Each number is 128 + 24 x the weight over its row's rms, rounded and kept within 0 to 255. Layers, rows and columns count from 0. Numbers have three digits each. The size before them is the row's rms in percent of the matrix's.

# layer 5 MLP up, 1536x384, rms 0.0838, rows 91-163, columns 0-95
103:113070172172097109147133152134135114086108119143125156110123105110129129084118105086101113148140134139070071108125113158120123145147102137103137143140117122109121175133140164112163141150146143149125109077174105097138153135142104191170101124094165117091108096156138102146171105086113104125
081:128114136195116113134118103125069138121121121130106158113109126122133128063173149126104111144165106142117165151105119147129121141128145104154102098047135174130060117157108132102082138149137101094119092132154112151118136148132134110158138112120080081141138152109122140171119106101129165107
095:112092125116066122131145124151147112156116112068140133113150123130104101140118122135122127127137128105131100118146118149177199137158165114109178136077136132153086088151119152155150125155121156136150113120142099142082122176132134114115090126134119113085124160109152108150138173150135098105
100:094126189112138137116125142123141121110172130122117124105136145153132104167101151153132087178116108085160107153087089124121152107115129168162163080140096133120163133132134138150096137149126114125104123133106147145112107150095119092134099142110129131147135099144132147146132136143158117125
102:091157162116143152171233127129132102120137147094112127098124130131131135134151116157161132113148129133129140173161119104107118075137095153129139124146113131116089139097118108107148111185117154135153166103115121104108157099120116114120163150098098093157107111158122110149098133145126134155
099:102123102146077146145138147124137163117152135099146162098116146116129171113098129143139108169128161085075081125112149146116140115171139131116158141108099161126138128134103136149111130090122082149102191122098112127162137142111118138124126134169146117131135099154135115143103171117123111126
098:067102125116150091136103123130160091140109127148163119155125138091110160086091157115106125129104156127114129154172133167173114085103132123105119091127122147119100153118145135115146100139174183123130178116137128137144129158183147156093158144126194161159128128153113153119088126155129120131
100:143174154145129163117114118130142117078138132163132136130126127117090131141095105138072089185118127135127147115095151108125116158169147133136106149119093172095149142087109131120156154131175131128109165140086086147122136132183131147126141112146149113135135170144107108177143140125101146125
117:155131133123132143132145106153132087115168159137122114164113107163102147066123135132148106161175113121097158126150126147084152104151145146125147124149150154125104143165101145116142077105102067125108118184108159174083150156156161128102121133096100127142112139132123109125106111117130119153
087:143114133154122153120125116131148166071104130203159128158174097131147071158163106130093124133069134164088116108147112167092133121131152153125088108121133108133098139155084140089132125081131116134119127158144156125101147130155142136164136117136132115135116173153112124239145125136115128147
098:099093115113134142110107137143118103120117100149121120102160139115090151104084138100104112126105084102067130136143139093148119089120126179111120122149140103133156130123102100148117122118123148098159134122138111111151124112093118146113089116130167094114180172123104138094127134143163106161
104:098119194161141080123151129117110120130142135143176113156165158134096107124105115172141114133149110112141141143098117116118128132138146124144078114095128172179100130146146117137132120132110090133129105118130150151132141108076154134082078115139125094160101151103143094138153155151125098169
087:117141113119106129124134125137113179087112169125196142074144076146105106166144133126115140127109104133113147116128131120124196137132156175135147106132137107166067115133098172121097142104127142140133131123108106119158122146129098158126115148137119165149115109139121157161171143066130134142
098:125125128112136149137115174115151091133114167091112142074129098145136152124127139109131090121117112159114108149098116098123127143143162123142119118092104130102100081154174117081144180089127065158102139137154117096179118152150164116155153128128152167160101185123128083138134140148097095181
096:115124174118131169128134101148152145139116148091087080128104148148140163168108177115053115153135122150101114088129159114132168138153134124113100060181095102184118147133104117114132115089116113126152110081126133128118117098118118118119126145086074116134146128137136100103177134124108105113
101:109159134117123117144115101114178102111105126123094102099133165170102129147130155124120101127165094108117124132142124133151150111112105172150111079147120128160101144145113153117102151172109142127080140153181106101140107091122138134119145148111103173152132147079162091152144112123094090130
098:145081161159127117136153127142135117090141179139098100131186161166114156137129116165117174151137092135120101122135135109125147123102168155129113097127098084108114166137143160139128148116094156184100088150123118097177104134087124153100114159122097150095121099149120088137140136083139115108
089:156112149105091140126144110106113172157111068159130108152131128086148117150117133176122115136151114131078160148121108147145139119139123164146085118109076102141146143114142161139152119127140076136166133155103118145096136109109127180144136083133118135174143133113135103126134099117132122096
112:134134136113118135172101128139152102102136115136150137131123085145064158102123087092143103115168158067134118138104119156118118099149155130112102151126135145111134115085152118106167139157108124134094119128129140141109144131131109148076152161126169184142090103136146115091125139152109126133
104:146127136114100110169144127141127102127107112137106124142112139122132087117085115131111173122167158122104136150172127125132122138152160135121132110122152089155129152142146103118139139225137169157096114124093131139115154107088127139165126115098130118134101121150105101184150152180126072116
098:140172152127147144123120181122099153156113111135143149111114109171100147129126156149088072139119122178120114152102139073106150091168144144062148139141097128132127123097143154125162138144130090117093129125148093119113149120145129134118121109125155140145102141124104102136188092115081132154
109:127084164105126109095120100138142123121113164157139118133116085126114123087135101122106143141102167121092156112122129086096158179170127133154149119112109108114156127075118084111113096129160083105116124116120154106164144140094125125154124119156112064133120117133117116129123147079135173125
107:139154137157102081089148129133119129135164120134135111162125147131174121160153145126094128097089119058141154113105108084172152135116119148123138113146142112128137109131154091108191118120161137152115134130067092129100064120142133113156109099128173163125115094137125134099111143149121137119
106:085178140153136144147129108116123097183117120131093141096166130112125103141170147154119123115099128127104105177102139091118113185152148142144124145146132135107120137110114074094160117123155123128119144131096087165158149130147139118101140121105113164133109148123129159148110100126122112125
101:122129142103135131097142051090115129107160118105118142139101093128108121118165113126082062120139158122137138155141088118139125141120101088155122149141126149130110110106195158145142133106082104154112086107095128144107119146119177114108129143143140141146162129142115124145137123129135085168
100:092119155106157123134149114106152122151103093136151141139075128111094150166156160141085085094138149138086117134103135130113140137120119096133106159126109141142093120125144133139167098099136131082060143135087107118131087163146161098174115117168111104090192121142116092140130146152150152139
096:135128107137140154167116124115115151143083096119073147159163148129107106131154133112142158092151104111157181145120136124169150097106134088137110113112105093121118104147136105102204122122126118150154100088158104083140113149103116135132156072166149175108148117119126108076128120102124122174
092:128149109173113140109096154112094135117119116174096118153161105118121143145126136131126157082112126121112154141119123147146127139139128160159130130164147142097122169151145147138137115153126121093108190108085132113128129125125121150140145135176159126128160101134132125135154171158115091105
103:147123142149119144152155156142159102112126136116120135153155122093106154131118086153130125119105089127141128147119117096154161124113137143158132098161165090166160155121137138112122143144158121096109140115090108140135142116150130128173133129103105163152126087151167118128108121140143116163
103:110109102116116156128135100143144131114114156112105092116133070125134113176121113123152109111157156124112117155142159111091135128084149152090148119106087104132142149132133067123132129139113113149129055154119136183084080161137091092122146135159140170111152110122184134193081139134108146164
099:130130118121143081118134139150136117116153100171103105132129120132109130107161120118113068087133102114123146185194089128088116125148146156096114130133135107103109089119107138130116130160112086116127110075130123094103135174083106150143118157104135139112144186125139053107140135117109119144
096:107136143149176117113107122152107129120132130104190145140099164152116159147107096139147118157116108106105111126088100157092130144157150126148107121114125153110139152155115125182070142128099114135105120136104158138097084126162118107168157144108168118128104157128111098110158124148125085100
107:112133132119152122120083120115135102126137115118103136124153127106127160114096140126116184061124158084125146137140118105173145129096121128134099118118097104151138144067170085127099127133121123138136134151142131119142090108087121153133136116155102110138131113107111103117133121097136088129
096:154140121112132096117088133131125127140087121064125139084130145120139162137066118123100137155138096140088118159125077085127137144151107142112121117148106146076135101157130120126158158105117104110167139073153144132106142149150106134128125132096119113156126107173167098110178131111097124143
095:111125112208139111187155111153116144097119124137146117185150104137161144077128134123103115088125166139150135119164130134096143175120125105102138166154117090106111136102097142157107119153102126100102131121169137161116136133133156117123174152173173120105133126096159096145105132155122153128
096:148137121136134136125135139142117133129114134141124201140146119093129114148165129146192139110124167125161140088095087122114146164159103149085126131166140115157113100099136123185089130123081130132108120138110134136147108154100130145153095141153134097114108173132174112121119083145111137093
093:163154135125113163151146126158133130088167132107143152117154115058136117133145129137146112125157103089150118161107159112145156160164093130125141143118115128143141156127139148184118168136091132159114160135135151096156171093142099139105130092107103118091117094133120098154171088116108118109
114:106137138154092132133132156104117124119097145150145095158155118083124113134139142159107049156121164073097144133134122127066112107138118103079145082131116123143138148129133127189127172126088130130084119134115112136147115107123160122114152117134109116111121146171103137122100121123104145128
100:149114118137105109110098130122117168130129177137156112137141122162103103131105124083157093129065079151097126149145147106138133132131180131114128101129121147111127147108139148149157131131130110136064144164134135173132144194108120132070171143162107155097121149111157129088119183120108145120
099:148127116118155150169116120142108126143148166140140127128134126167112115124106081071127141105147109173109101113149139124111141139133115124109128121195116159134090116098104135077186112119138134150131106115098146120157106107122104160153118129122137182164155142219140146134120113126117126101
104:097135141095120137174125115154117100143132115129129130085104115131120136097095090056132125116112117136147109123127132136130129103136120157154127106153137135099126142083138146122152160102185114129120115125133105149110132116165107130141121132136140102099118137152144096127111166145151135077
110:112162107128076122144140137093126137105128145150109136104143115097152106145145116143135138102164156116131120124124109111067155134153124118121171145166129106106144116096096112110086093169109166141173124132103106161118147143128090147170125111083139162138150119093184136109117174148161085079
110:143129143122117141096156122137106114179145129131119083122143124069125138141101119143113137140115116171157149095136124124107135133155159107137141125131082105173143096123111139126113117143108104110125121070090162150149100143127128148114104175123144108108120150121128124131126127163131126089
103:107132130105123157124131114156127138137157126121084112117115122116075151088096127118146120110126115149127126137160139099156139115132134115104134126106127136117124158195114140122139142128124134130133150149174145129132148116130136143114132162087109118117122091139092126136107119124158105142
096:093104116119126108139087162135083139126177104111155137135126100124114110120097096108139148140142118126093143154135148116094110139154147177118137186141107116093132130145120147115183103201103163144144154119177120107125130126164119129121107128176135094122124093147153157128120135157155155064
192:110147124124126154111146166143138118130117101129125117137183123108127080138153139124113119138113159151122175104136102111137122116158114101119191095143117136115130128124122114165094160135096145066121131110125149147123101159095132177131113115118144147098148138139104159142118142159128097118
090:133101116103111147167119103172148176130114102147099148170116126143106114148145163174100118120153143135120147098095112109163094119108131105111129120110152152124127091142120139167122125132116087139145147112125126100124100114154119115137121166148121133143116137122112125154138135154127121135
105:168114165121143155141153147124127086093118125136123099141172113132143103118152116125165145128143107115160123104133107134131111138112155126120142148117125133125099173166172119119148165198084107134133110130112187136113122109113161155134116115102125147169164089128105149130109110101166093136
098:137116134094138128117122119123158120106115134177173127125125126139115104130128119104129117139172113200126106089119126150071134125141180091154116155143160134109108142135123148129159081118116092098129182116152123157095114106109127155131145153127154138163117083106131114182145085118119147133
107:124175168119152132074117122123169090106100130119125138081108151135145141115157134154112152088085131148163112127091105121136187122151127111129106148171124124103084094123112097102152119135118155137138125149144145119113135113109130124105099147157149151116135137076133168155087113155115138103
109:132150121129095134126120149135121120133066125137099142122163112096132140120141165158158137137148133154151202130154136140133118149081129112111122175120116122099141129153112122150165102127111128112085118126141145130124106136124132121102086148125141101125115152132147147175120121130160127124
097:093148071145114150081123132135154147140109124121116101145152175104138176102120141134164127111137134129125150134163094124148147168119112169109139143121137115164123147121125133147084095112120102151103137127136107126128117163139146154116067088114118142091102133090087078130162148097099142143
093:116104150143075090148121114131125140174098127179116135141133141087151135156145113072118107114161132146124122174120108127134113146136142112141078094156150098153096127177132140102106106151124102111189099107102127100127078112118101116112115130182087117105104102123131165108120127122143104124
107:151135112140149156116093115108169090139145125090176170117137097105126135088130152142074124171173132093117118149175122176119106158158106119095141128170122203144141129117151113104160137174080125114096094149137084114125141104116114135134117161126158135114164145153139150104137133123144125120
100:110129156127133128104116174167126139131124125131144145136138154138125136135161146179116126113121143111125138119160114146100141092149128138161099175114081119124124127121128094129154170119148146135090106147110120119124138116135104153174098140068120109118113138086102148182122155113049149117
093:120110124151114188120133154108109153149162112104116141114101109103103129103133081149125129115141131116125132125119118125101111120168128094063098155140099120086138145130135071075089114112141125158117137106159169093096149135110168128143117153170135134135105167148164126142088129115186129130
096:120098098131111148135112099117087149126156111147119138129114111088184109107130121158094149108145159103117152114149111137150154108120113137101105117104110178156136101094132128097103146123116103129114117088079141119106150133138179107124155165152160115148150121125136131077123129136122131117
096:129109082138161120149141137111126102184104129144135111091104144155083106149120139083147128157124146093137111148124120137080133209139141164118168116122101139143074127128091116131137150111120147136102151126079140191127138153115157153085143107137108112118094103204134127150104152158107157112
099:160145128154110096145148099120115119095158138113128089143080110133107116145131152101140121087115110124180126133145154105082118134140141154094148133134125111146134106078167159167146146138135167154093110129132124099126098138147119115157067142157130159157102137148151108089113128135107119142
091:102126162145131161163125118112136146136101148151092101123138144190104120121136121181139141138139114131122120117160125121138090095124150126105101140109101146094097132150123142154121144118158151127118152108187138139135162077131162109126065110167101131148124142127141114107111121128117122141
098:125139070107103132129125118141117146092161096163138124138093137106163115149132110083104116116170131105139104137113115160157131135110112167178177081151144137103119129091138111169142105161096138097067085181122127134131153117155123134107131139120147141134167101114130144121142125112106140112
107:124121169162110122139128119116119140121138124152134169087159135139115124143094206116152168108180152106103114161121125123156129108104111121107122142165126112135090149101117127121102124136172129162112103137137108129141118125092126098132085119074108143152116131121118104096147143112108118102
099:170111126110136148123125126108119146093103138130125142157134102068104159138116112151145138119117135143127122147123166188101124136098111103126167107090121136070119117071140128157127126129148126132103131179119127132121085116088135111112154125129094118115139159135181155152093123131131099126
092:140148113094132160136134127116129138138150158140103146104104096192135123114150146082126117112084138091109152137120096115142149127150166155125151153104108162155140152143092135098121096156108154143124106115171124132121132133118134123126140110113154179123092115130131127158155130102147154106
113:133143149120142147122132125142113112088150168157128143140115106158064098150127097149089166151114169048114127126088174182091135099150142161139096148131141126125125124157099163109138076123099095112107106128127165127104114127183127113118151093171133106150169148157110087120146141129140115099
099:117129126159081130151084152153166143113146146138111111183122091088155157115116113121131157101177152151112163070158116116100144083140099153115108122130136103139093122122117103110132151140146138132124147150146131121170145125132146160137138127140155126115120094099152131150115139124133083159
110:138136140090115113114123156136102082119099197115105109124118070146124095075142060097117155107160135110103131118115135124125107155125175176094125137109126122140137114118151104059144158146124110133117136148135164152112133137074141195135100151079145157173109123159167112169105135134182102136
097:124146107122161128119179152108142144155092111109118135142187137135127125129173127104114114082153172139127106112097085108141112124109142105135159136155153152119137147148167158127151175103131203078073117134149105131131076097081164145119114120164107117117159111134100140139138093105186143119
096:122126130120128085088131130156142145106084133143132125167181156110102162130125103145137115077114148119130115090118118147147135141142173137116151134155132074137125110105074090125129127130159099090145106087108094118131138155101164124123166133131172106140121154116111138104131108147151089168
096:130103163149152117161140131130149118154128050123117143129147092124113144159135149063112185123114143179117135125121153134156108125127143160118130102154116133128121155144130101112117109143158095166115120127119125144103109153099111144120110120105056120152088122142095136139147127130137109141
088:129113121117136149101155192117165123119125173098135127170146151093056167114141142093099108121118128106103110143144145149110129094118125107170115115177110145137137118084141085140103080170107129146136122102143120120113138106142113124133122140153105101075140157093071112098137118120109145104
104:118150128123142130149134166091159115168118142088115115109101154149105107123142123131142128134104137126096116136137133143130108121095110150126126091159143148163101078130130150093147146114112071119093102138141144173148119099198124139135150120107154117103103098129100114136125137138116096187
099:127166135192145086128169133133137085145110131125104152126125056121110120131115120128106154116136149115121162104132106104100161134116127145136107098101169161106123128147110113130092107113143154177125168168113076171142165176162129143074143103144145138138133091106108140132118085162124112153
# layer 5 MLP down (transposed), 1536x384, rms 0.082, rows 91-162, columns 0-95
102:118127099160112086137127112099120118129156122173154108156117167122148123092145155125135145130148140137135208161125097106118100125131129146121098108108139130114148128128099162167101102155128124117150146146131139183156120117106116091090169120126120125132080142197131164117158150140129124154
105:126135098105160118161108136115154158140134116129155109171193123101128122142148097124138125122070124170131122103138132118132142114154112121138118147167135108125149137138153107105147166120114121134202156125122147115123146139135122131129120120133105151082114161151145117079142149129112141148
095:158136172124118159110104165094159155110141098134106109160131108140187103157168175157122126153118169112175119167094116140091158164125124150135126113124133161125117178135150106076188129128131151111070141096143152076123110133138123103145143132139121142138097128110083113092178130163106110148
098:127150094153137133134141153152129156139086137160153116167100158101133139121164100154133132159090118176131144114124080104102118161117133126134142081130124140156176143123164129105131080195142123110125141127139124115115179125135114092147140145156154115121131147139167141142129105134063148111
100:121123108162137126112132112128148174119156175141144124116108119117188160131181123113118119131087118120113092133065124128176094140117141117127154109153148179158161059147168127153081123135149145119146128095109134156134101125147143092144121130097110110141146169097145160084161127134136144102
105:160078108078149160132130131119152135116101108120121113161136131145160159137163083126125143124138131134155137118170108155105137135119110136153120171127147121133108169145139116130113106144083185142088067188123164067140146123120122104120126163183162116119092124047134148130155103140086157134
098:162129142102085134140137128135105141141100119163172179099185123105150134162183130148160106155154119132132082107113125057148126113125149124196117159108115121125166092106096108096134164144126113145108118140095123093130137137128092139137135093107144118104126128162149142146152137132164141107
099:131124119164163111121127126137102143104102112090117135088098104099123121091133118132160152164120180143123127100113107164147167107127137061131110136092138122127133129120173138147166135113159124136146138083109102094126100093129089137158153127068106145076112148082123158152084124191137125134
133:133118129115114130078095154108153127114150149081114112135168127135150144121115123124145115133140128133128181128126091168135141155093128102142120082168098117117122138144132097127118079157173155120098135111124136108111132127163152138122112162173093120136078142102129159103131135121122092107
084:110152110144112098103109120121113143154156121097127133104126120115090153133106159168145104124126099126164118130118173119163147110141089157101137148149087117113147094097124127156135158149125129139126140138102127132132124125106102137080084121078130128147129119095138133099132131113149100174
102:131140113120119145089146149117166140143112120129119125127056095135138159134131109138149112116131139148146109100094107117163163173110104112112144127190148146136092157136113104112127128133118147162078126092127156053130121136182105147172119091155138150135128107093120144140146111118123124156
116:125140113115129097091125100140151147124134093131120108132158171109124139076137106126112123109152132145126135101162098142159103095137119122143073137128148140102136089106091112101110121099127132177136133096133207110109101125090056145093136128120084129130149157081134146166114143119103100133
097:103151113150152121149138157132110072128092105110098156120096127113148145124164152136126099111148150149136168127141135098117103118147107076124141152144135082135162138127182125111121112141128097173121133173171132098098173124136149112183137094104109093140093128099179136094096125080118106163
099:155154153085082117114146126104148131101130144130130156159121110133148140128140158114134159155136105095122116131126132137106116135122084173139150096119139158141133102140101133126147139123175180096124141157109133152129122139086123118098134120163132131137107103035105148148142121081121141120
106:125099107120098153126165112141159101108131159152143131104168117125110140118135132100167136129138101095118174125135107111115152136125126112106154134165154115133118151101076128151141153155099127085105165122163118133098107149145084145122114075122150169118123141139157174124141137189127126115
102:152086128131124128136128103132115092132132127122150136116093144140130115116149167172145119119127142123126098131125133125144159133152137109121146117100112186102128139128149151133111108138122106094162111139081135141136131169148126115159138099124141141097124137121101137147105154133168161098
099:121120101128139125131099119139130093113144130139105129109075116069113153140124088149110092118124111222125130125132156089117110178114147082107077142111146088101097176134148150137133121139119097133134102134123126096163102135167150147124139126073090093116128119129130110126140140109115144165
093:135122134159148123094136121158165138089111112140094146149146150151159198110138124121121108107118138147115150103192167103147130120127092084145142162118151138123116147137139111155123121176128171130134123118154190107140088141108100101105085137103113123094122175153110122110113127142078111152
113:135111068158117132101119145124117103110124110101130111181137123143122171143153072081131136122107111126110138099192153114113151114149078127139124137144145117135118100135132099127129146163145142143147092143162118133120118126118106124122150126133174166174141070126100173101130132087088111125
106:097155100111142128108147156118192077155128135172128080109120112105143150162097098163112127170118172107127133120102130165117093115129129083124169146161114125107161152153065101106159148061138108096140108150126158095122128140181131138127147126110129098106129162075138138161113142154132113112
098:158071142115077160135114124103150166178146127116156090102138137138135146136135100114146161124109094137078132139129151123142075119133102122131113156137158114122143120123101136126109122126108139114148092094122115141081123148103144098136163113115106158132111104101134141135133132106148129116
116:156141111115152142117122138096105148135157111125126133169145175116099126154168168100123147122172148138105132142140142174154099106113129109132130133158077121131151105136113097120125116111104099095082141098124151136143140159138112138130156087091132093149158172102135169090133155110094168106
105:112110110098135133144095185105117091120134134144107133094144138137118139114136129114166123102171148191138149126131114135136124104154123146092109161146088151095137116088147165145151074135102133109108091145110159103146144105174145163109081136175135081135145166140129082118139127098126141153
110:124118111132108125146107124149158139116113125146116131164107121138142106141118112122138100112072114129103136123133166096076095158122134127122122080096142119138179114137095085114083106142128137115152108133094150148129119130137104106156125137145137123116129106127136141122145100142116110132
102:142114116136115097104127154082145087156114125137121161131168123122133109144120123203178147109159127140117122129134137104144124148095070086132142101111129128113133153133107114143133159109137113137156099180117106125188159148088134135145143092131159106109117108094093150131106130115143142123
098:150147112128106102114082114151109139104114144132129150080145151163125058133133176119113097154167157133139135139173155100152109136099087089130154126123135113127123106093138142103128160154157109128117120133156176132127162084140112103137130122181133105149140128215101169153135124135118102114
094:126165137131123135131152120108129087119142156168132096059150151146110111147119103144124108096141100122106110130095128113140160175106095142113138111099127100135098170125116114125057102165079153129146131107130122154138133110148169124104102169129123125152144128105146137129124143111111173166
106:133117137098156169151141129145117150135105121135164116069116142141147119132177129156141112157145152135102142138115123081115187133121109094149193154132159151140122133149105144139140116096141130158127088176132151140083122144187153101098144148129145116096138131182116123137104166118166129088
097:111149153149152116119126096107122136142112093122099145108133185132122118139143157088139104150128164137136139134140150100109146078104084091162048154086095117145134116133125132123137095109116142138151125144134151112147122128108145109130124091153113119171138118219132137104123138145129152093
098:111148142148103118122135155116118127130126129102107108119095151151138103113091095143135126166110169112144124080128116088110149161127134109146149083112104121129138130140149133105135118126141066142111134087158155125116100114101163126173152119017088099123095122101141159112144113195128103119
092:125132088163134082134095084123096153102145133131154130095105174131141129148154130109139151114142105124169183116143140120150110158084093130157100141103146131122109140115130128115118117085101180162121144130118103157146190129171137080131152118160147122129148119210139141110102039111103120123
099:140131127118146128132112148188113150135136147126103133137082153154120126135121137106153138132139127166134131129114147129144128141164130118120140131128127087124127118119136091058175151144173125151170133138131133128129121118112131186122119109138115131100142116106168126091135170082104170122
106:132081085104091115117163130151128096119128183083137130137139191153127124080124091105160081138147101091132109136077136098107121121114101109123140107122113107115095091128076111134118118146093102134145120122130147125115135114153164142143126139136108168136078150138059137115144105126087129150
093:118110090155105135155153084138117134120128143106117103106103154120086131186130144119145148166124103136133158139146115101179145162161161115135180121117146089128136110152125121131105106175115095143097127134122121084113125120131149166154105155164129160130130139148147120118089068117128184112
098:156141131109098114109096073100133120151147113126128120137142068089137119158137136129144158129101112115079120107131186124157099113103142095158150167125132132126189105165128132138160146116128120123156108115155111117144132123140138144118147120126123113131104130133156140134140072119115122134
098:098088134134139109127136122097147131144114143119121089095121150164126157156142121137125143125158125123170123125140157156115082130128112111108141141176148141113122155141111096095143129135159117158173116144115079089149160130146133109169114110112131137157122091097129140118097130142168117125
089:139079168168132081154079153143159145150132157172141106140114146135121129085071147140140099119081137168127112148171154150146133112121152132120094101138131116123127102139119135124153109151167150125184117122163165128131099108103139147121130143099151138185174136110192108144110191148171118099
077:119119110096131107108142123086123120144095073127140100143129129167163121128136102114135096145110178117108194110147149123123121126124112099172009112092136152143148113116134108152107147151126176102131120090159111108146109140065122146073105098180107132119121126255125120122122124122170100145
127:118164110144114111156104128121112113118140149090127125154124122113095136138151148141106117126092098137140171149115158108127170110130138136169141115107103125140148143159077140170140123135124107116148124178120157116122142154118085067098105124225097138136153114108104116133134115123129186153
095:132111137081111109064145149124075122131164095092090119149135115121145131147098091129124142133078130119170159121161103166128117145150159141132128091067109110141129112118169131139121143133118104092150156156164115139143130129109133123121171114108123152125100135090128134098131151126128132157
095:160133123141124133100133133119121123121165131096091112152099110125124092126131140121125113127136147093146126158131143150127112141164165135107106118111112073164120122154139118099133137171115169107174126130127143164161108122101131135160139139105133114150119109131115141119133079109140134162
114:127150103120108108146115115140151118111152116119120129117095119134139191155133107101118155120155099138134104126141161099124125139146105140123145108120105127123122130140135117201158111160134140138158130106129084113145103114139126117147122154111117146084130116121112109143089120142116158176
086:140154089088130120135169145107110162108134131152184114084148145189130119123171124147128084164125150113144157140105099105132103141135150102157140084109131120133139119114107107147167156127077177080107132139133135102143120148082141152138189130121129128109141119204137131144093122162149099127
105:133144096096108103157118131132118093117082127119115172094117118122153142139170109109118121125117135106162126164166076144130127110125139149138154154077119116118135097151145135075116114125144114158138117152117140103108097157155117107076148090143073129110176158108147132103191130139091236139
090:131133088150146155127146105116147163136110145141105134163117153128136150147137128190132162120105115114107109133131132176129165116102083097172112094130144136163142124132118090137084142126154185135123063117098151144106111109098127119124119127150127157150159161114153173068136139090142108159
086:138152130106111112157150141117125177131085102120124122079142145151143127123191133164163082165136142115149203115122141102134134139154124063140128132123121134128155109127128119118152142124128163092122124115113133115153149121107138109077119135132118154126133129255122118132125107150140105131
092:146139161159135106146125147121133102166105102086146101132124174136120134156144107122139146123145122154103091108126184142163119153152160129111156114138145166128114118146134141112145136132138123150114159133147146140144060111154134137074097136073099106128125113164100092135106094143145137131
119:113139117141118130153144145128124156153129122145110139117146158115123126169158202170146141158157104154135143163137091129105108192143120109147126142133134190101128117145154145148173145110128084109139108157083096135132114114121139118147086156139124145113123138156121116162137126176154144125
104:154115138181132148049103159158148144157178149155126094126047129121091116074096135150092120166133169132114086074132162142175147134135126180138162125124122117163133148124096113131091111082104177127122145102153174101153135144156141128110145113090139147142125143038121125077100133092114090112
112:134130140096149125155111132127125173114112116095128075101103113117105141116137091126113108148141166140154128106180117103115133119110108082150091092096128142154148137131109145140113139178083094121114109110130119148106076131177122155121132080104106115116101165140083125086160112136151146134
098:133132141088142136087152075099120136149160129156143123080106132148165117138183070127100107089147099100117106107116182100117166098150127145166139134139118120152115136135132105214122148132098161111149156096117115131137125139121130155144136124088092155151159136119143103096172133141135108134
092:146121136140115138098149106127108100121125135092159118103077091150172073145123086138102138102119140155115114132123113156094140101138128113122113120126094097150095121128095120107112131119143129131164160165119123101087083083135126182145176181086082128129117122097083129091123156138159151148
087:119124117090197167096145117108121137103179121133170153166113136177112123114111108124138174134120097109094127120133143100103122108090116159136152218111129148085102146136131103138179105179146161110069146095103128147137146129136153129127132159092154163121110131083123085145157121130102126125
110:125106096135093140138166113129119081086152127156109129108113157121108101120157090123142102120145127084129171126147151105128109085081099064118163121126108104152108144165121130158078110134146099083139114138124140163145168139166189062154155145139100140073149162115109147145128114128119133142
095:142132119119129127175122154144119123128087090165138129148151111101140115129144125095126102090152171225119139177111106108132099139127108105119129125164090107149154118162179110097133110126112143170144128070161119127098134100093141125103155131183129145163128169134113134115122129112168122108
094:079123138124140113141106120140172130118129116162114089113114103133128165140106172133144147128130153095139153132124129146121131159103150106167191146120153141143213102124093138131119103161128091099145115154087151165139122097147095116122110096166108079061142092187092148123133144123119147124
092:110100150099112139104152173072110140136094150091107125140120128176121132111117116098150102127104153145131124122139082123142155151147132137118135179134119124170165124150090111135155117150123132191068133167136119132146130098092108132117127111131131119094103094098107122140134106088106149125
098:141109134132119145155149117093149104113112121123133114147142124142163104091105122090144112171129172120127193077150171125120082122115132106114132106129160157131198110122155150127146106130078133097155117135152134147117161102125106111123154149184153134119106171152150123146132127101147133149
096:107117143101158125123105127096127156141107057181135175142135087131151157145123117132148095164143150128139164146095119118132105131108120129134079121115172140099166120171176127133084111149111111074170124131102108134123135097115123148164135063117140186107133120177094155131089178162157155113
096:145131080110112095131125115151130119125144122111160157192118052094118134135103127114145132123082162051143092098120153156138114144106153108164163138131117102160163119079200137117173102151085122134115105125118134132102095151117116150129188117143158115106117141133114174133119142114146073086
107:150118126161124110169114104098140129155130134124121141187108105120133110147133130104139128154150130125160136132162189107120131143164122087125108096158109123144157148119154116137180135116126158094154136063156140086129075136113089170151090140120129116092108171117155160118119110087139113127
102:149098113148113144126136159124137115154087135131127120134116077113139109154112159136152126158109131153139129158126110133084085101102152132140134112099084128149142097103152161126170149158127119111113142130154164097109137090141151114112154145173151080157133169133120119157130130158157090126
110:110071130100095126126133132122133112125140118160098110094170144096124147126153178154158115118196107109123168135155134151152105156149129132129173123151122128170156126148104137133167111076133071101115126104115126153128123148143145103134112087137114191116136136100152157129093133136123070149
088:125165144139146111070109070165142098132088157189119114125128111089140129166172145144128108158129110117141090144160194147128118127157127105154167150153108175128125126112133163122107138120119149141120166084174122152118123084126105090086116117104122107122105122117090138154114148161146115130
111:113102156122115123139097143099155122143145097116140113147145125109148156140120123116115125122124127145116121124136110132104114104132120131132000122112138149135136095125115142157105135121134168056180131131152146105112147110112113135112123177198098118115110115182168094095154142132112115143
095:128099129129135149090166134087131111168145111107114141118118122175080124127131149132112116135125128133150147147102120110128122190159211131110080111103119117125156153129170138161135136115094120132123121099118159146131145127160094129126154138112122092150106129124091149113102089088151124126
099:125144097123124123129101123175153116101147134084159149149108124108166128155110114122117165115088153109142109112186122160137118131085112122159135121133105119140117136119121106114118116105135115103191107117152157104141108130161126117107152135114068087121142127077125123124114149131133132128
066:120161112113141143149122100140142155130130105162134124123083094166154150114143125159119061134132121092122135129098124128099133112122133100161137133114105100144163120134114114118117153120109121100142124122123159112144120123122148087082113131125102141148159147229124113150111128125190094138
101:112117120123137126148080140113162072152109092147075137145108147088110147163111123142123125160153128130095120132124127145110125131104163132099166136122127123114112181133100137177106135124140134116155140118118163108130134125114117088136127130148115084120126086115146133133152119121137118109
110:132136128111078173164143114154110129117113155105126096125123147111125131090154148152150130129178164139146123128176152176118130098152064107163167145133103104086106104182157162177108160089117078138113102095129135119118153133151121135128118158133156122132147140116135189162157154162146168120
088:106145099119130093157121075116091172122117117163132147077142108146159091098153131145163142089142144089125158097150144134147130137149131115143127175125165137113120146121127159115134131075126145076145107136135144076163126157142126090131130132109151119179095119133144146114099115119134119143
102:112121155130174118112123131116157148106124137167154099146125113093163143131128096124149105123108131152161112125144154106138157130122150130126080115148204124113109134125159128182132123150170131136147170122165160125116123157142116113115132129146118123150132143114138116079133144098123111146